Each number is 500 + 50 x the weight over its row's rms, rounded and kept within 0 to 999. Layers, rows and columns count from 0. Numbers have three digits each. The size before them is the row's rms in percent of the matrix's.

# gate: layer 6 MLP gate, 256x128, rms 0.0824, rows 67-101, columns 0-127
# up: layer 6 MLP up, 256x128, rms 0.08, rows 67-101, columns 0-127
# down: layer 6 MLP down (transposed), 256x128, rms 0.108, rows 67-101, columns 0-127
gate67 096:519562488542594521494486514581478503571465503493554551463567493501540409457426445504423495502479429612464469464574560453448523525494500511533522543501443531519441439524606540501483477504534479454597487456472438493498542490517488545495532503525532482383359484406535504434548459529499513530676620482573525512502505503550541482531516540583523508424446419441586555494481470472425507486543
up67 102:419490500488455535516532550482447503509526484528526548469546536594384508517452394502485384438449508544506485549540467566534487418568553574479539435616456532463475391577490526522464525427435522437565575489532534515562472501488512442517484555509523500565522573515462429574427507487530552515516512532546503450575463374514435540441474377431420432449569535533425519517512518504517518505538
down67 105:468581424527508562479535485536506454505605490460530512535387519401475495493384607534437439534507485473504563454585589553515483508465480418518528443491515517475462404570311571497553531540485513480509555520509448469530498529581546551495515449559535521498449506490379494497496557498440504471562574460579466514474431429609515484492566547528533446508477550514481435537496546543500523517471
gate68 091:537472462532504520467490468526492451518359558491537517497606571504546490490472498512712507475588447452486476533521500551461412539478550608532540540473540576540570468463501489570518605600522474527416477506465524542495449481537513470489577456506425480577417485543586522543500569526459494515541461505527607530466495509504500642515522510525491513463470552528436529455554482413492523491480
up68 094:466461529472481518556560502422460440561482495491526369454486509531490587401482463491496599526547522509468628595492523584523433483445503462578445528474466582410487494428452578509482565499574491457509487460484571527581559445536508536493533552436544499492457504526564506383530474458432566529542436573513507443425477481517446419470528394503505539422487533519583497427447537543443512491526
down68 097:548539504459512518504450524416524468439473533488449490538587419453472503537528561478448489565550530519512690475565498520416461551531531376522563522577446513518494464545508524525535494518510564579507436457410494507585517494452480442520423417444467525514595517475424498505537504528526415388462502479491485477548584410466546501443490457524539451519439499523543447443537474433467401583555
gate69 094:408565438564507536474546460538488460480433479459466480521469475428480527447586556508514535555527562451398514447476495388554500473547528510551555431460559419465492581520577532367534481404507531501500460536396549544534529482532492460436626486520572492513531487480536571572501607518498522473497477539524415525534547502471501519488428529608400561527521523485505501476494552610553472572532
up69 104:532549512487523567538549472502571456464578402430523540474562604470484507476459499454438576499529447531593504584426539553520482527452488543499445546508460478463543467563541446460470493477545496545491458526559486455476500538507618478425486482596398492400403493423494435410420489545534465461492461516590557475503591562471585590505481523444438444440601466511538479529527502480486527476586
down69 103:464485512504454540501438455465536378471544454543523510479549413543487564541571490444599460458438498412594530492566564515419505428438544527461497477456461514562478456483526533529557468457520606563464477472405568478491474514513420446428522551475618522587530477475432452493405548473528510497495471501490402481488400465512442516554494576520518500511566463591543472464518578580440535411475
gate70 101:500493545513541547493597549540542451513532385485596531504465524472504460495558521595572493495523585498545408517414482545522576557406545483517494452544467476508489508545522463578641541479494487465438446545557540528517427529440456501502477436460425502421460403481502438426586529520432484433586471529473593449444431516567520563604439474442496493503526526538484434486492470447483577500550
up70 101:426568465469560412569431428518527459486460549537551451443556456506484457529407441501529518489480548522544455460489499471601489471501516503479562448541448506469524562530453509489459411475474535434637557630485466544552554582474532485533489449394519583574440441482471529464488440439448427469513477494423469570538469552504451500466428475481492514472530473448400545478440480457626415517524
down70 103:506415598489478501508457484480444524461479542438471473566443429521488533573406528542483425567542468437480576582569495438514518590535485470572517446500525553470515506403594540482468545546500582520536517430492456405601550503461430480490490541508562548484424572531472551478509443470573420533468486367447482496450502519430571464599509473500534489591472444550434583480549492536547534511464
gate71 089:499601476378445555463513504587559532472501438524424451441507518477506513412534500534484534441486462458494524486553514491439507376546463462475518610554575472528478504531449500552427413427440456501549484575455463505565523491554503470484621430537493485522476469601439512524492473435407642539513517446519474579502556576535547553536536539542521551499527418509524420462500444462423490467477
up71 095:493480514466538460442580497486516490488477466487544553502556507558582460526464533581516494488535524439499606568545460462517557450513535535458537522486430489611473533524460607530590528470485515479428464404538501474466484448496509546592410416590482590508405428414607526528504419425410448543508508443557572429443533511532498504488481459538537475537611578499532571482487552558432476483480
down71 097:470539571562504506478527538420535461461530551490538576421426473586456509486550406588395497510482551488583481454430417553444539446458377515421475468519484460578433500502519478389502530455540529493493499571546468472500476599517509482511541418486445462542512499501550473509438456490488505519541561454442538438512433510543579566521557521556506400475473557493500456581545506486646568523439
gate72 100:500452508419533473550527516382490509549482501578545511514529446464438438491497483605494527426490496552511536504507514533401480540475468557463570529486602551506433593517446505465510558494477501503463583498462547658641548494544513519484487515573455500477480485562499530414516503440474465527484468481502526548503472511503499454537398606524581512597437492484451479441534635476435597450545
up72 104:383455522586511555586524485525478478503527478533487510573480493516549501529421510563502464502495483480483444377467527497501396450499413515403468484445583431523506504514551448630450562469457465560375535435602435533443457501436492499496525530575525472507540488531459502523627487546438576489496551530427458419457523498532499566457425431522477533537445499511591515508510482546584450561502
down72 098:497573543448582442553532427555393484529494455532459462419563462497543565605513467524550414470508522493570515404519463487429511446492502529431446581495483532447517436454499494502537551453497482452575474493419461452535420442466438479481445516475488469437475483556571506480544512561566556402455442440529580478475437576508494500490421537426566455543464519429382497505501422529447403567493
gate73 097:391427440513587496465564542511455419564551556536523570508445441464544448591473532492483542467554527542479515564433486500532514503564467556503360461488516523449535492531469640510495500557488451505494398559485564535594506535502535586461588510508478464519479554469484503434525510476531453500447519499534539450484437463496412512525555479606513646492468433507600462489444577465526565474532
up73 096:494462449443386422533519592490482466543488530554542551443559481474510523484558527562469455453558461554506519407514519551488437429445504550546443510525452525404498553518446506444474535496468560461449453479410506440525526491390480481430495495581505532511455437416568478575514502543388410518469403470453583504467445456488523440468491633472544485445479613486565504531558497562458442446497
down73 097:577516491498570470455481468561520593511514508467543553555517378650448523489373521405458533554428575448510553491408466560460542499480522499491533550456515501549570507548488546448492477520545416444493507526524472479487520422541490572405534455500523490442485523487450491521589591558547512524500499495542503486548542561468599365555513512522438479432576448460519572552489499486460401523538
gate74 095:523534523561617537567545476483510487461548521459571424480548466445435452452460468387508494545452466483572470549480461507459447503526516525445507601505623453536465409585500450516506498474467496513439417526512530498628565553550539512481511386481425509480487484467519543516543588527531464482434521519629484477386478551377497543503513538550397509534461502534502508570548530507511593506507
up74 098:582605480532582490524513500478505537494543498454513476475537467570521469457508478491415524475491493433505483520595468513394575481465482555422487484445483494506562529531506539505502515588561516654421535599445505542499567414524553376579394394382486505495452473519427481510556445556465527502532486535537543560517526453559509505496558479449465436519494504568513604478561501535416457545514
down74 100:527506485580534404501508519503501479497571537524493440542561498590505479495555544483468533426436571507499455396480411535576526560540408545521521434535503516514460553354497491506393514563476545488500548562494430415604503486538495472507490511436599505494493529528603543525460475371521424555505464514512462565459443547539496432517493518547604483524506522434510564594506530530534451411435
gate75 094:427460522552532488439562519467535601508456463540545500513482558544423526446443511565426499441477465526597497549386517469463487452542540527480482492479498420561527474458573458461533436583541619501446437535563523545381546497521487530519478457487522472458588469482403511507534597577455585495476531521517481498470450361517490485538430503512510424456564510357544527550559489493501574496497
up75 097:419471541463448541507463564494534493555439427383634499547518457501545541560440605442416528515579494449439551535492567497544427480499454530551566475530534466507491480527511502479548515527557517478533590478363500502469517467403509406589492574424643443531462505471536563495523520423423484491476508519529458530439590498488419533506491532513485523512514527415522463527428536514569460525469
down75 096:542434537534603515520511457522548560558513539491485435482504514513440457461507500496428504494450424473593467558532564512450499497573539505567468406470540429429454470461529602467503545526561559531523524494498475497437511599451489354474507501436542525507475483430551563562520428532483482496487479441440551399471535460430499528548499407573437491401549462347515490471526509488571577412500
gate76 088:532548450469497519439519585477519490541469512486439517433522542533567471525512521533482482490573360531498497502513458552493472490453582415481461489504451567512480470436588470541512564497509595415601569551523514515570532457595563488458557508534490509623466467522477455469395533507448430421527490531586557471501440533522494469474383406591606558563561453474546579514467462477547473512516
up76 102:444475528441542495418581495432415537515521460479477506586536427445582509472429465510483441401465516399439617460479497430444455462467560561468494497467509479468428416532475523559508531573478488519600413507544461457555515516547480481604474428539444475468622499519464480583476461474480366522432535461542522442582549444497538460501472503505479530483439501562486428496480500530560552515420
down76 094:497566536490425463509496512435559455506528582498509451534518524480404489444495506559482473463458540579568573506665479446483500469472439466506472541389465459521572526514561493525538516452439487564569506445545486561537520526523490506509495444524448482510525553481483558429459436499592576468596411440512524547438503464566430455477458448501590558552429447469499486551420574592564620517538
gate77 102:534470452435477550495520573508415529533515534395595437513373555500530401487506507509435531482600509566506576460521406522482513474476532432510505374533398534541443497534535501435484552586480493509450458497498547488483395412465491426601390480428523490476491420531532582456426493423491484513505450546483513556490434509502453535469444576532466521508452511469529514485413483449573480510461
up77 105:518537546586540514488549558504450440408473589622576581494578546387495550555538542496474433453597540630480505457614561585527507508507440491530438463503479551565545475554521602435384522459486534472486508478546535503470506477569556448507503496502485472521480499507406528483451432518518456496533510533474461516586515490500536553425574482496527450520465507553486424550566418435548462530473
down77 102:512485512511491488517437505443495513544483552491622445465506581584464387476451564558455524374506508566444517479469533473548532447568511519572523443401508545491489488329487401541438522469492390513481461481512576481495479478522519571486518473449438484419454521610504445389553527541476542441529464510545486480485542450536513400544481413490507478468531455412528430481559476478521451508467
gate78 100:485448455517518510580470485356412507543627475499528520493470453461530488558556516602450492408461563491446427522563522504487476507518455586597513445504550493503547419407556494421546548461445525499579503449542501507534529448622410458561458471447484513572483577511426477567536427466522492468451501509515440512487568474402483507523495543446497419517479456549545469484477541399582500460508
up78 101:490512477523605400475427457516513503505496409518440545488438533570537611561373481511497552478553480513437531545579450533541514546529480511528607491488538550465543490551540395476531478533511549510481497536538407542483574541522538531587518449461381544578453467547451571632489455482479445434491481549497456545564505515486459493514517548540506440493490397495509597477519558409565557546512
down78 100:454436399443500535495468509506587507499601406476485661510520453505540525499539432495569501481496502499485545460486529442531523560561433535434563566484545582538497485504590542480423472479523381534525532466477427494505530505589526584416440523562490484539557507518571616458562540417498466581468488515456422556506474432441443576488461543481437562440534522577480508450541541490549504500524
gate79 101:407467370443590537459513520501451479479587567414431438442487561436557553529517530505481504446355529530441536506537541506475408517486488388522553462495522541518425392583517564464579501520450451521543528481518549542499572485538549529554505473602473504510486472609366577556466493535547472578522584511494502509496509498554469512511509485494527582501528474454520541467491494470421453479538
up79 104:455501509498473483525386396557620492499500537494481531434477532484515455456535562477505440480526464415554437494409481556467487556445489496559524370489516484553528492531531474507408464479552511434506593436505472539426420400562473442528454514498549483420566484545431553482492538379495476444531408503462485564524491449572493536580523514556421462491400489483499504446459433563427582523506
down79 101:526553488396501486502537511443485499514474535510405523499579456476529528463489426509379527563544510483515465441557493520531538486471428434523490493499507599401502578532450519497422510461506560501512446449472571438511556568520529513408620423556418517466603485469478481440532493538501531434555530591533449509522532531394468452534586502463419538499526530630555448543499531525522566595429
gate80 098:494467451520526464516462429490539545452525559503454534554450537570449562496507445500529536353516467491447479523433555505503384516467577495544443503515569461433520474473452508575437463540554489492525562531444503475541485393583451600427497569528450508470434565548516401481500508489565508527487538487518430485519518490471482397443536486456395442465505546484505445545500364556563559372536
up80 097:488507406458528571502579497512505503499489486533513543466479541412575507429523412529468535399506524476520498524432468468417486496498542471504500474507540521453468528573539505444536522400527471538398542489483541497651470508629468574471474481447358523503494424414616485487490467468487509551524505453548460438446607582518515572448485573508472490508453543523468519413461450550614533515517
down80 102:509498607508515543637472521513497585475523585497501515537527539465511523482484405464478537498456517416518497484481564480499496443612494511528548501472553550467492469450453620516436497455436429484475556506544507354474556541500598517493456520490437462561506516512507401517446530512511509454514466455495493421428448548464453564491532516572405623409472466559516563470599484486520504461379
gate81 097:627527527524553559603461446404486524514469517545507430578494521488517488539553502483439483523489526514498458461495514574504469520420518615512545434508545418551507477528581478414532550500476552528483442528547524471514516541493461481571455554495656474409486487523496529536476505470553449573549524580559440532454448559553492400584486518551553425493456523364576449516472544442506525515594
up81 095:483558505511478507532514475561468597525504486504423476451594570480572498434507566497608550461405513492520484589479468559415514572446476521431454504455531468559551524426437467526375422512431478468496512621471503435524492462435585593430500434571420572567469500514575434477466491510419495448532501497603532461513551517404488507450471471561546504472575511497492566519534501470541509458455
down81 098:481527542545517483462466522477464449590545540605525557483537530522555460524427493563499468596511459494498410540491278425491528503468421570510508477536519547519492522463619406473483525496496516563594524495472536565574534541583537435544539507548526502573517460456588457435498544531458460518529519442556430433577574430535520491518486485532467531523473446557533500487461412532463480444547
gate82 100:488519468594633537396526565481510477514475496499549531536429423484436544481548473513496563531463531556567551520492548519565488495452413560507516547561517503507422575434497489499470555594433480535426521516547552477471578620589576534466509480481514551487493505470507534576467547468545553464522505398519442464568503461469543557557491559535507499509514532519394395491407551589491571599537
up82 104:536512480474510562555474550462504524511446455562533491546577642475507588528461471518486552432502517596450469518457490456527537470521413507428540475546481540437506649483438514548506544584475590490509498547487553477461461507442611499453578431514613501589531569496482561488495519460463486495496500522509589570592530479572498513490569498362503520473470599491407492450522511481493574536459
down82 096:511457499494399516478520497495425441571423486516519539463532468461479498511436527499471513520424554487549436506483597533431471537437469582490533414459509414494532550483479497573374456597472448529468484472492388407534475453616513478555404579489468519486500514515533599564534490431472355506515603437467486575506477445517464481500475472435442459516477487491531470488614522586494516500536
gate83 096:458413476501556444509574602470558441538577525453546541476573494539470487452600560587506454480488569539480502528558518506466472417449548494482463542447529549479460538560627484542489471495483544512536452500465479413519503544480477409485453475576556487549594518587527606493562446536477576458536447536500601560465455477497521463508451508511499469487469450445456501647430460516433417441433
up83 096:511562450489538492424505435541516483472493516490464559515493381472581476510432461569489434465485442520430416500428497479476488429543479505551445643428482459473495446514475460389475438464508526552439537516472566434527526439512395576517481541448497494513447462537512494496423532618509411498577492449428537456464444544462560518436506502511550603510432511458501431510507573606464589538453
down83 100:543434510465538541434512513514453497510424523436448544376463510464529443457532525531593518458549538533546505522528501495525401533466554492495391513475506551493518570513592605506444501462433457633467458431479587426525508508507538440558497610480495415414441488487431504497400500436573519515517490540517486467488450558453543448619551526480473512450424455413575481473507437453509473499436
gate84 098:612492460506551397501520571486599449524499527453440514438491580452579478516473483517583474506464387524478537501504552430549435459501534458498434504506517517423573421392394493472486517572459499481513493481548496515447506515611494450407548465499481494517548596463484397451451512540586495470556551490576554562532452539560470506405483352492498553538511467505534516467539512480540526547560
up84 093:453498486506496486482534529558579466548510477527550542484535547483524520500473542598509522482532517579601432448502461496551481470601440428545567478527505388503540487513495470494501394463582432592539529532431556509544588597486436521534559512547502508512518500583420522411498485525453512488595515463498406502481488463404464484529495451596399463476577571419538379540445431489480483430499
down84 089:485543400486420533504491416539476438495499461511474544477535580513543611520479471549511494451543697520453455512546569499475533430435380519466536465498523470521497472673481496484565502582456520455547527530543455455582527524517413509536502477475521531518441485496570423470451526452431494490497528490536367433496415546530486540464502513547568433484514511559480468518537468425438519485499
gate85 098:491521434510632587479521541496620519544464479534521470503507521517584384437484393427518491496535513397454409513517502485567560512458567465474583473494434578454524600415480487497524482511548541524392526540542504557532441418558523416611522560531493477558549475509434512564480506427460489504496478487561559494490506523426499547478529528561563524475507438445504517408445568493516462419514
up85 095:568469376542539470402427441426478418545505503550527457458516561532522504539429494492593525523542551472486436450559422494455549519420584512510505509505484513535570526525454490470413516512511495544499497532438488466553478486626592461519495477527545536571560555460407614505479566454520568435504451526584577492516452456537543501523448408491556468461423448514582601485472529483554582517470
down85 090:518465511422538564498532576475423556434516441418514480499471423535487546471385508594425545387470457540410394562469587515455442504602475533536542526528606534499497476517477473440514411537497482488500517505495422524538481490416429488500507475458435568477443420472424525456517443473471456497388598527523542488542499612471551504415500522490538482441558511494483488452479514502395487466523
gate86 101:407539471470528498494465423466478565507470550469494613651486526448516471502559536553569498473513441470499499494486398377460443580469565570517475484412465531448487621459477503542424511524471502524468533490500550500561585399498478451552502516489388481473499477562603528404451522520567458478560554515429484529473414481553521499523476572482562513491470490502504455435459521495421527442594
up86 097:554526346467525503531494502508489585549563502410518505501497508479562526418500526560497522503539506517550511436391509497564527467501432478429497494482469444524396399436490550506503569599561468480557453476612540490491551499554478471412401598504567522431519441443438435531483455526471421594413466588506513522483506493529544455519478524488462487446515473524507594563484471475467536609563
down86 100:558519432484488402540513503546535475450459474518456484567462394470498512424481515497539518566496464468522476526541492472436560416389448412559500449475603512603491470468498483520481442455487475509579497536479503584532516555412527467510526469472563472502390543512472450645461482512458497434485497524503452464405490514500391525528524353483538470427609472525516635506552488505491534486477
gate87 100:459472434561502532563463463606499566537546524531540547545501534420536543533495439564507562554486407540528532487498415507405386490461527465569543485581500494470472602582559523489563570480552423491488432443485534542550512411526555516474373558454497476379516500489433519509454483519497523529613555480526511541417442490463494499523453528513527466590515520462594494457592499496397502481520
up87 098:459469531521568531490544456554489584542539486455557517523591595503495474458553540604487558499455443518450499488467571511430590460465523525584491563493590487443506510499498567460586475475485510545467608487549461581462461443574512561505449459505458527420524502580493576453471597490426574565539515459596474574439484522482451438519441458476454576439536533427559499453476483522612571468446
down87 101:570492512541543501449483573467453500544551486469543505529481548490499465519486520491433471449608528486450518465500589551485392556509540455502626435525428600500468455522500439452416485451575510486540550551568536427482561550584589475571549501496482507571582487474495461508616412474486435537466434545488475436597471520563497513449628398504471426515526543476457503490567521416472500515491
gate88 099:485445472487509527443505524496535509515542523529490590419471452510437489488466509578460541496506399461509519540480407460500460527465415430487539470469409572612504524503478528587467491492471623470502641563444588506481477552543581497394502492527501470511583572510517383451565529581558509485467512457540508482507533452412484537496472503516486443608555538515604472551462527470518486420401
up88 096:554480505427457477484520523507543442546545519502517338543596492515454568540574528413487493390452581531471502444522488535456541536469445469516526500579472460453587540535486569465466510469451509470566565558480479514551451660429552466534523542614516490584425509575511446497579408476516475421537556441490487431473503524493556567471457539505507470416530498486468386526499502537524490468518
down88 098:547553520560467462539641527573444541464372466540641453475517471555480521487494401524505549476506515392506535426591439599499498505594497506533504516528549533612464474462527562495512529513530527539534515538492410485549579486554452484458507492464429498512476556470443586563535497421516464545505482502517444509493607513558504468528454539486492541518607369469481468464441456518555535512532
gate89 106:582524479597608506582487505515426447497514471513629501504520418389506505435497420449527468517555384442473509492582453478522476500465535607420430517483431450455532521472464474492505477496525536499475476512416481533577565470535567494420548444509488488507532462525532436487440456424429572540488582468584446606506579531551448463569521470501478461541488561509467482526502519481613513444436
up89 101:524556511478509403605471649503471419491414483519550502542456360496470509548626468551491466423585557460539430435555512554423513526547501516514495457453502520537487598500449452534437422436527471510405491497548505471433483585494532492488455554463495495559482442459504521495422569522505516516591511461531472430501511460546482460550508466495470543584529509556464544437420439599491508432515
down89 099:506530488408441534412490548526484474511448524516524457547535496538487597477461514470418407465531625579577530533466447529543465509490459387509486466520522571483452579554599608488488470505425607412497497541522552419503480553483411457477476443486515438477436556500574572523485561535546544590466503512515500559432502514589474471488461519568509514544530488560554533461512593448433549568443
gate90 094:500495539535549497515493543463471519519466453498492532452579591515488452452487509400528461432472492482463463556484547488600412547610519591523494487415542426513511489543514475438550469644483556537561505488506471524457555459502491563532483487478490422470454457512536551547523497549464545478553638511475416516529446563497531579562498427569550373406533450422476529565450378499442503497476
up90 091:525506558533524518438498363425532463515561537577438479510552514564499413435569491523372587524458495507553447422509462471487458511460540486465431531545464490565499439463458464468479462440494520559462476471559393550466517474475494493495635531515521600502519555492600473419546526491516555510497487508586502395497440547406525470515481447593450506478496409507561555463487585428460540477458
down90 099:449504496475452436504564458474596578547506478516593521537473553563496535526557554560509548532450477543472381485443373501516435496577436503548524492427541574444476487418509516514549464517417539547392451445485549528454530428493542504497500570549496508528461579471512435458503520551609522492515515534397462527608479348473416486469496580526436561496482534457514492495418546520493519476527
gate91 101:448501394529414668565521575531441521455465572436406571544474514457535526552590525515521450544448471504428495551507500521514505496463626472465576415470559455476438519493445527468460453502475461494383394530514522476513512513566524550518481391554525523470407490484534530475462511512523433513481499416450518519509390513618544522506527501556472487494449523473461453540557510464442469540437
up91 101:448473371444463550513598460539498583441450521376529424440443431485495529461478437416596458444513479513456426482518480481479494551506453510504535504488553486491536533527414562556568494406500499544492511480419477624511491547385464491497479450499467421594553464514441464542460454524505470482543478574455470443470504527466480585531487575461517469374510486475516508502634487546538504443489
down91 100:461527444583508500552492511496477499490541478449416569539451530421600497561522568539506505412441563512438550521520539537489487545553502463444467545516487481455544537540455528388403467495496514430552543473510493444537536484435498597464570490512494494523366457575538357470524482478506563495457414548532480625480552509468540493518396479589542433482473561485428481591425492511561480451456
gate92 097:517483476465540482584626527519514507552427521506525472466507483426459579509545515494522532443439528562497414472506495495478532491496529532458479520503620534526534486424559461572545488514449490439432454479479534497415545516476497482447615522369466346485525460442477499531500453535505418612441487517518518466547487491493477516451526441460493504557561396604489541463395446512519538543640
up92 095:464586502491523438570469557426467519540450526419489550478555594545586550530452560468502493491508467512515541485460511471486461442624554520477439461455572497518450575556507473424409488486486513492492466480577543548490441410456527533500470486519529531457467608422559529404604460462536538397461447554564549407481474483493534651463495538454499569485497426470524533517583518527572462537526
down92 094:581514517465429512410480462618562512417511463449601547472510498516550430482487449496479482474552523517419428564572590464531506493504534468541465458567487508467525513473483462418465582477542469569459540500464541483574442504405473471445460516507517591447495534423503522503452416514453515316505542536473453487486474503438442607485505486480429582508453487538471483540575473406572425481532
gate93 101:497502540493546527461433540459519419661518551478582518488483521352451448530542401521469477479453480512555477534655515462499508560593514478545502454433435506519478479527521445550584580428486455627495455368457536566494514525536554450476508531555536527497401425518459473509498562522479508460549542441500470476476500504534595536466447520528410452530493544519557427476492498506502503505476
up93 106:404551452509430487519501486422463519412458537515538501399493597453490548577540441470475517523497531527558490582389573462432474502566550528436418464430484559560410516549564599624467460429509504558454521560488378464515506476492535534529495422551513501524360509484456538564524528494451514507498482537524492570439488505520509526454542532495531535485506569564516409426528506548434426495501
down93 102:524544480449489567465452496448513439556438590525530482419470440645540604471499514490481512546457523496565475447501452439458504532593485607513512462537551482439509468455497425566543444495535508522510400426580523546459524472500468505568484557491586438454525478418501417491496405557580493484579485486550494510451474507506502582476473472435466462505500456395422558534554428382487477422464
gate94 100:479604462477497435544466513567529518449541417558546556411487463499484531508482515533541440434494460477470359494535448456591505482497523439547587669545527523501457515494496507522503466575511478520530460513450559471443464462521542551549526503495469561565536425455637474525597442484497589473468444444463501520546551548390526484501418486446518483474469475531623495434468578483451476548500
up94 100:501525430462504380567485527512402564509476421563498498391511547399509614444586479495438636511488520459492357497586633469500514476419437517548564497550561448528537539455530543526534485502438476507485464535496518566533555442470495475455481555513525521514545435482532497474486479516463482469502512414468542543488487510508468508510575472457487481369520496453504491416525443449450521391474
down94 100:594453441493478431382522489455520470487547434489467589512563538507509461544441536579515461300524394513568514550405445551502509456528494536524492439468527496397490500502557536526418433505428465455517484459486463457487496471565504428563476383464441592580504495518473498452535459461569573488417513518443490532437447484436559516523472496534515559499469483542527553452507536479486438564536
gate95 105:508509437484564524509512483515485529487468595468560458615542497532410609475464500510523487392476503464513513499486484502429451455515633427608572456384554505608591443461542501512473508540515459487424433528416494490452449537511535567559462540476542553427509515574550403462374511476540369473469519483506473496506485543508517410485502483534498526485545536446565497487452492450431533474482
up95 104:595547492454545500511517469448570380429465422511592509419471530542453485525515530462425510494456466499496438444463512507523526448522458539540514504523459538513524488508459508552557440466524437531477565456539512509533524426670463497436510504540464596414425551464507452460571635485542497507453539547536563461501486506560570462567458511528497522575498552483432527442495354388553532494474
down95 097:549449504501513497556523630610428575570482509475538490416523488486521457510446463540446406492485478570602567547545529551528490495522553532426452475490576409424481492599483541513446523529498568448406547498565476452472433458508484472547517507480474500535560578508489533461491502408417442521579488480503587530564522495540534629490505532484540521425436508545508466503607615482462437472507
gate96 104:572514392491546484537523495459553460397483494539495616541418441461504499502492448433453420458463537387568519529512517520583460520575583562482499434438388575519487497468578452476605535490464513492494452544469425490514506533553510544524492490471480496451434519486443460589463522371524475466441547484413550503542542462524562392532516474481411567532522443481472526488515447435483595497460
up96 102:518504433452580484573479614495495457555482461453573570493377454563565466508507443527488395395451454494520551490618498451550407494480536475501484478531575560442518435532499410541464467486394480489455532454468603439480521454485461528557598533561478488464438484446521452413552551485446443486424424557407527463405525477447503527498529477484504475453487455472510471493417512506558500502524
down96 105:555397464431517471448415459534568456498463457544505523639561458515515481613462560479413397608544558533554496351492541516527522552437504439487508521525540475510451504526520470543494500473468424495496537540522534469498478474471520598498506560578488466459511515496545540509488475432518462458473543516471524507392614569513508504545405443508528569480609599441490437467482450489532462555543
gate97 095:423471445491503522624514512445452537446459475525492495593499600476450527587482485502499502630488425464557469513415529509450503520457528450440401514589485590512537464534506524577535538512499558481431412459521446353453483533389530536541570547482440523521487507510540555450517454491469498548522488465491428390471448510546478473537493518601535537488608479500419481516455439428514450507456
up97 100:566498481392445570473620618583493492547588539521555546448476420515591546573501524490469504482468584481530541440542501481515423481515535459528468474443490536541576467498505467555575504447538549567495503605480591545534425517499502467442492433531555618496547443544523536582517475546463504528555523513446513594429454538553458454500552474531439472442453591508544481569467564465557503535559
down97 096:530540597538610481535491472460476459420582515458478467550507508401457556475464537461460574493477664476553574570492493452526533589488519515569507437629420408459444502511499537521463581467533544502459444496504529498478465403467505503512543477489510537479544525556457532648486449558571531543511478496507517509618436516480530530432524545527454470483568424422480493548560456489496489447462
gate98 102:479491454464568440530462540432542644528523495591515596565512451471578605505498567479485503484542501476457467585482472494490439575496538589434507485464486550513630495494540522351556464549475466456547436477511519463513497564440456466420418487476533417536522538543479462514487490537490495546497486496543533426564551495561540488560486476537396513519551433499517512556507522619563502596425
up98 097:455473430492552543428495519556503562478520527491430513539483488515494475540548483466508514450497434541481485518570486442516484559428482564451474465433489511495554488525603491522568446476443468530471533543398519514517521492452511404494425405500540606458500452360493505586550524452441519551511532453434500398531513414454553560423448558434483408459419426377490524496487599505496438559580
down98 099:564526558454554590544560563491506497493454455555501555515638437480551465576495520538443499474550557508410482369538568499463456485543524511528463586601565468499463565441470511488487571535492427460554571424482495537570500496458459558482562432465484555550550460461570468487515422575488562538500521543597459470632472532507516497502419541370462526483564499490433489544466510485535522492510
gate99 105:516476572455455484461503530478502437468512491515499509547499599476522651485423476497566524393565477411562560498532540527477513605432487449513432463562544523488484407530480615372491537524535404557513440473484436583430481541533507491483465524513486467482516519515515511558534515548463602489462574437511507511475557510507571448515523581547449527512531496523430454459491342467487473578566
up99 099:523489518451485522469649466472429504483483423469383462547508526504418485473484558559496528512517528502547509496456473514538551518509422498414434523460490573495560468547525519473496585517466465448447422555518568506495483463480463391453525486533498497413460484477551546435474564434500480526454454548481507401604582446412562532592463545458504566463523648386465539417496450521497482472440
down99 103:502485430582528481532507535490511512567467565452579449529539443489464449438518590466376462518557410406463536515519471509511439540507476522502450462489476508495631566529481471439317504547513570539495544537488540547535480567476531536564508434420503494544484441492516490559444519561520452504557446495472523385543595567410487474562510504559545503513441521439462526531441490539583519571434
gate100 102:511457516507469537568492536605407423492497524583533535487555493512452490428478376468437381529549537461560416512465471568550472532488433577560443470563488588530427580447468566498559632482510487476536592493468509541523480511504459457477547565485482456546450498497407511504521489543555570493535476480547421511498397527597430488525468444480596446537517536437461493439485489452476526420488
up100 111:534466453558431588381494513531537544307518536544476410509528443488479508518566470543531424536609409463553533536478443493532513441478390504448430528542550462444507546496628421452435481547487492515513496457443528546418480477513493494485490502453438424538539479457481473564459498509502454519474449480449459446547522423477515532500489502458521431521532538463519653538483536516452462490425
down100 099:489506581448516470434507494500471585499491460454604475437522447518524513581420449507577416592531475582465462496541588428545523504555514543510518539514506446492529421449524382502435408440389487494420519508572491522424558528536572600493481469517492474570434513453507517458515481519415507531510530501463529593477535434430424430448387466507454506500519580483494533447597542536538464459501
gate101 096:492481477493427505458537489390522528500521517494578469453560428524492540441508541556496516491526512441549587522538481514367506419500541573604530522517469583525523416490444390541535526527559523550397514496467553479539503559537585515417464440557563430557578499545507534493525506633454496504600483608522519534475564444501519532513436527539448481462545518521523561442533585490413482420468
up101 096:416569505575602501481516392490479479517436521421581459435496519509505562508485496437415547553514505531578410494484537477502484442570496344453616552579530540564466573466572531555487477427479494619509534465505404536538508468508574487442489556464511560509497507571513437504481430479405500564422522515527530452419440534519485496500500502509572545486484509540565518430525531476563563544534
down101 097:418519545453489487597476516576552557477529560539472626443452561496571516543576500487380444428495418549627529557553453460541573428523511489550446406497446527543462504471561499564577514492525465441581505522495447477483572423483507473481517560458563491454480459584485497481573530523553495422469496461432435489528532566539483425509520525464503486580432451430486483468513518528503442482621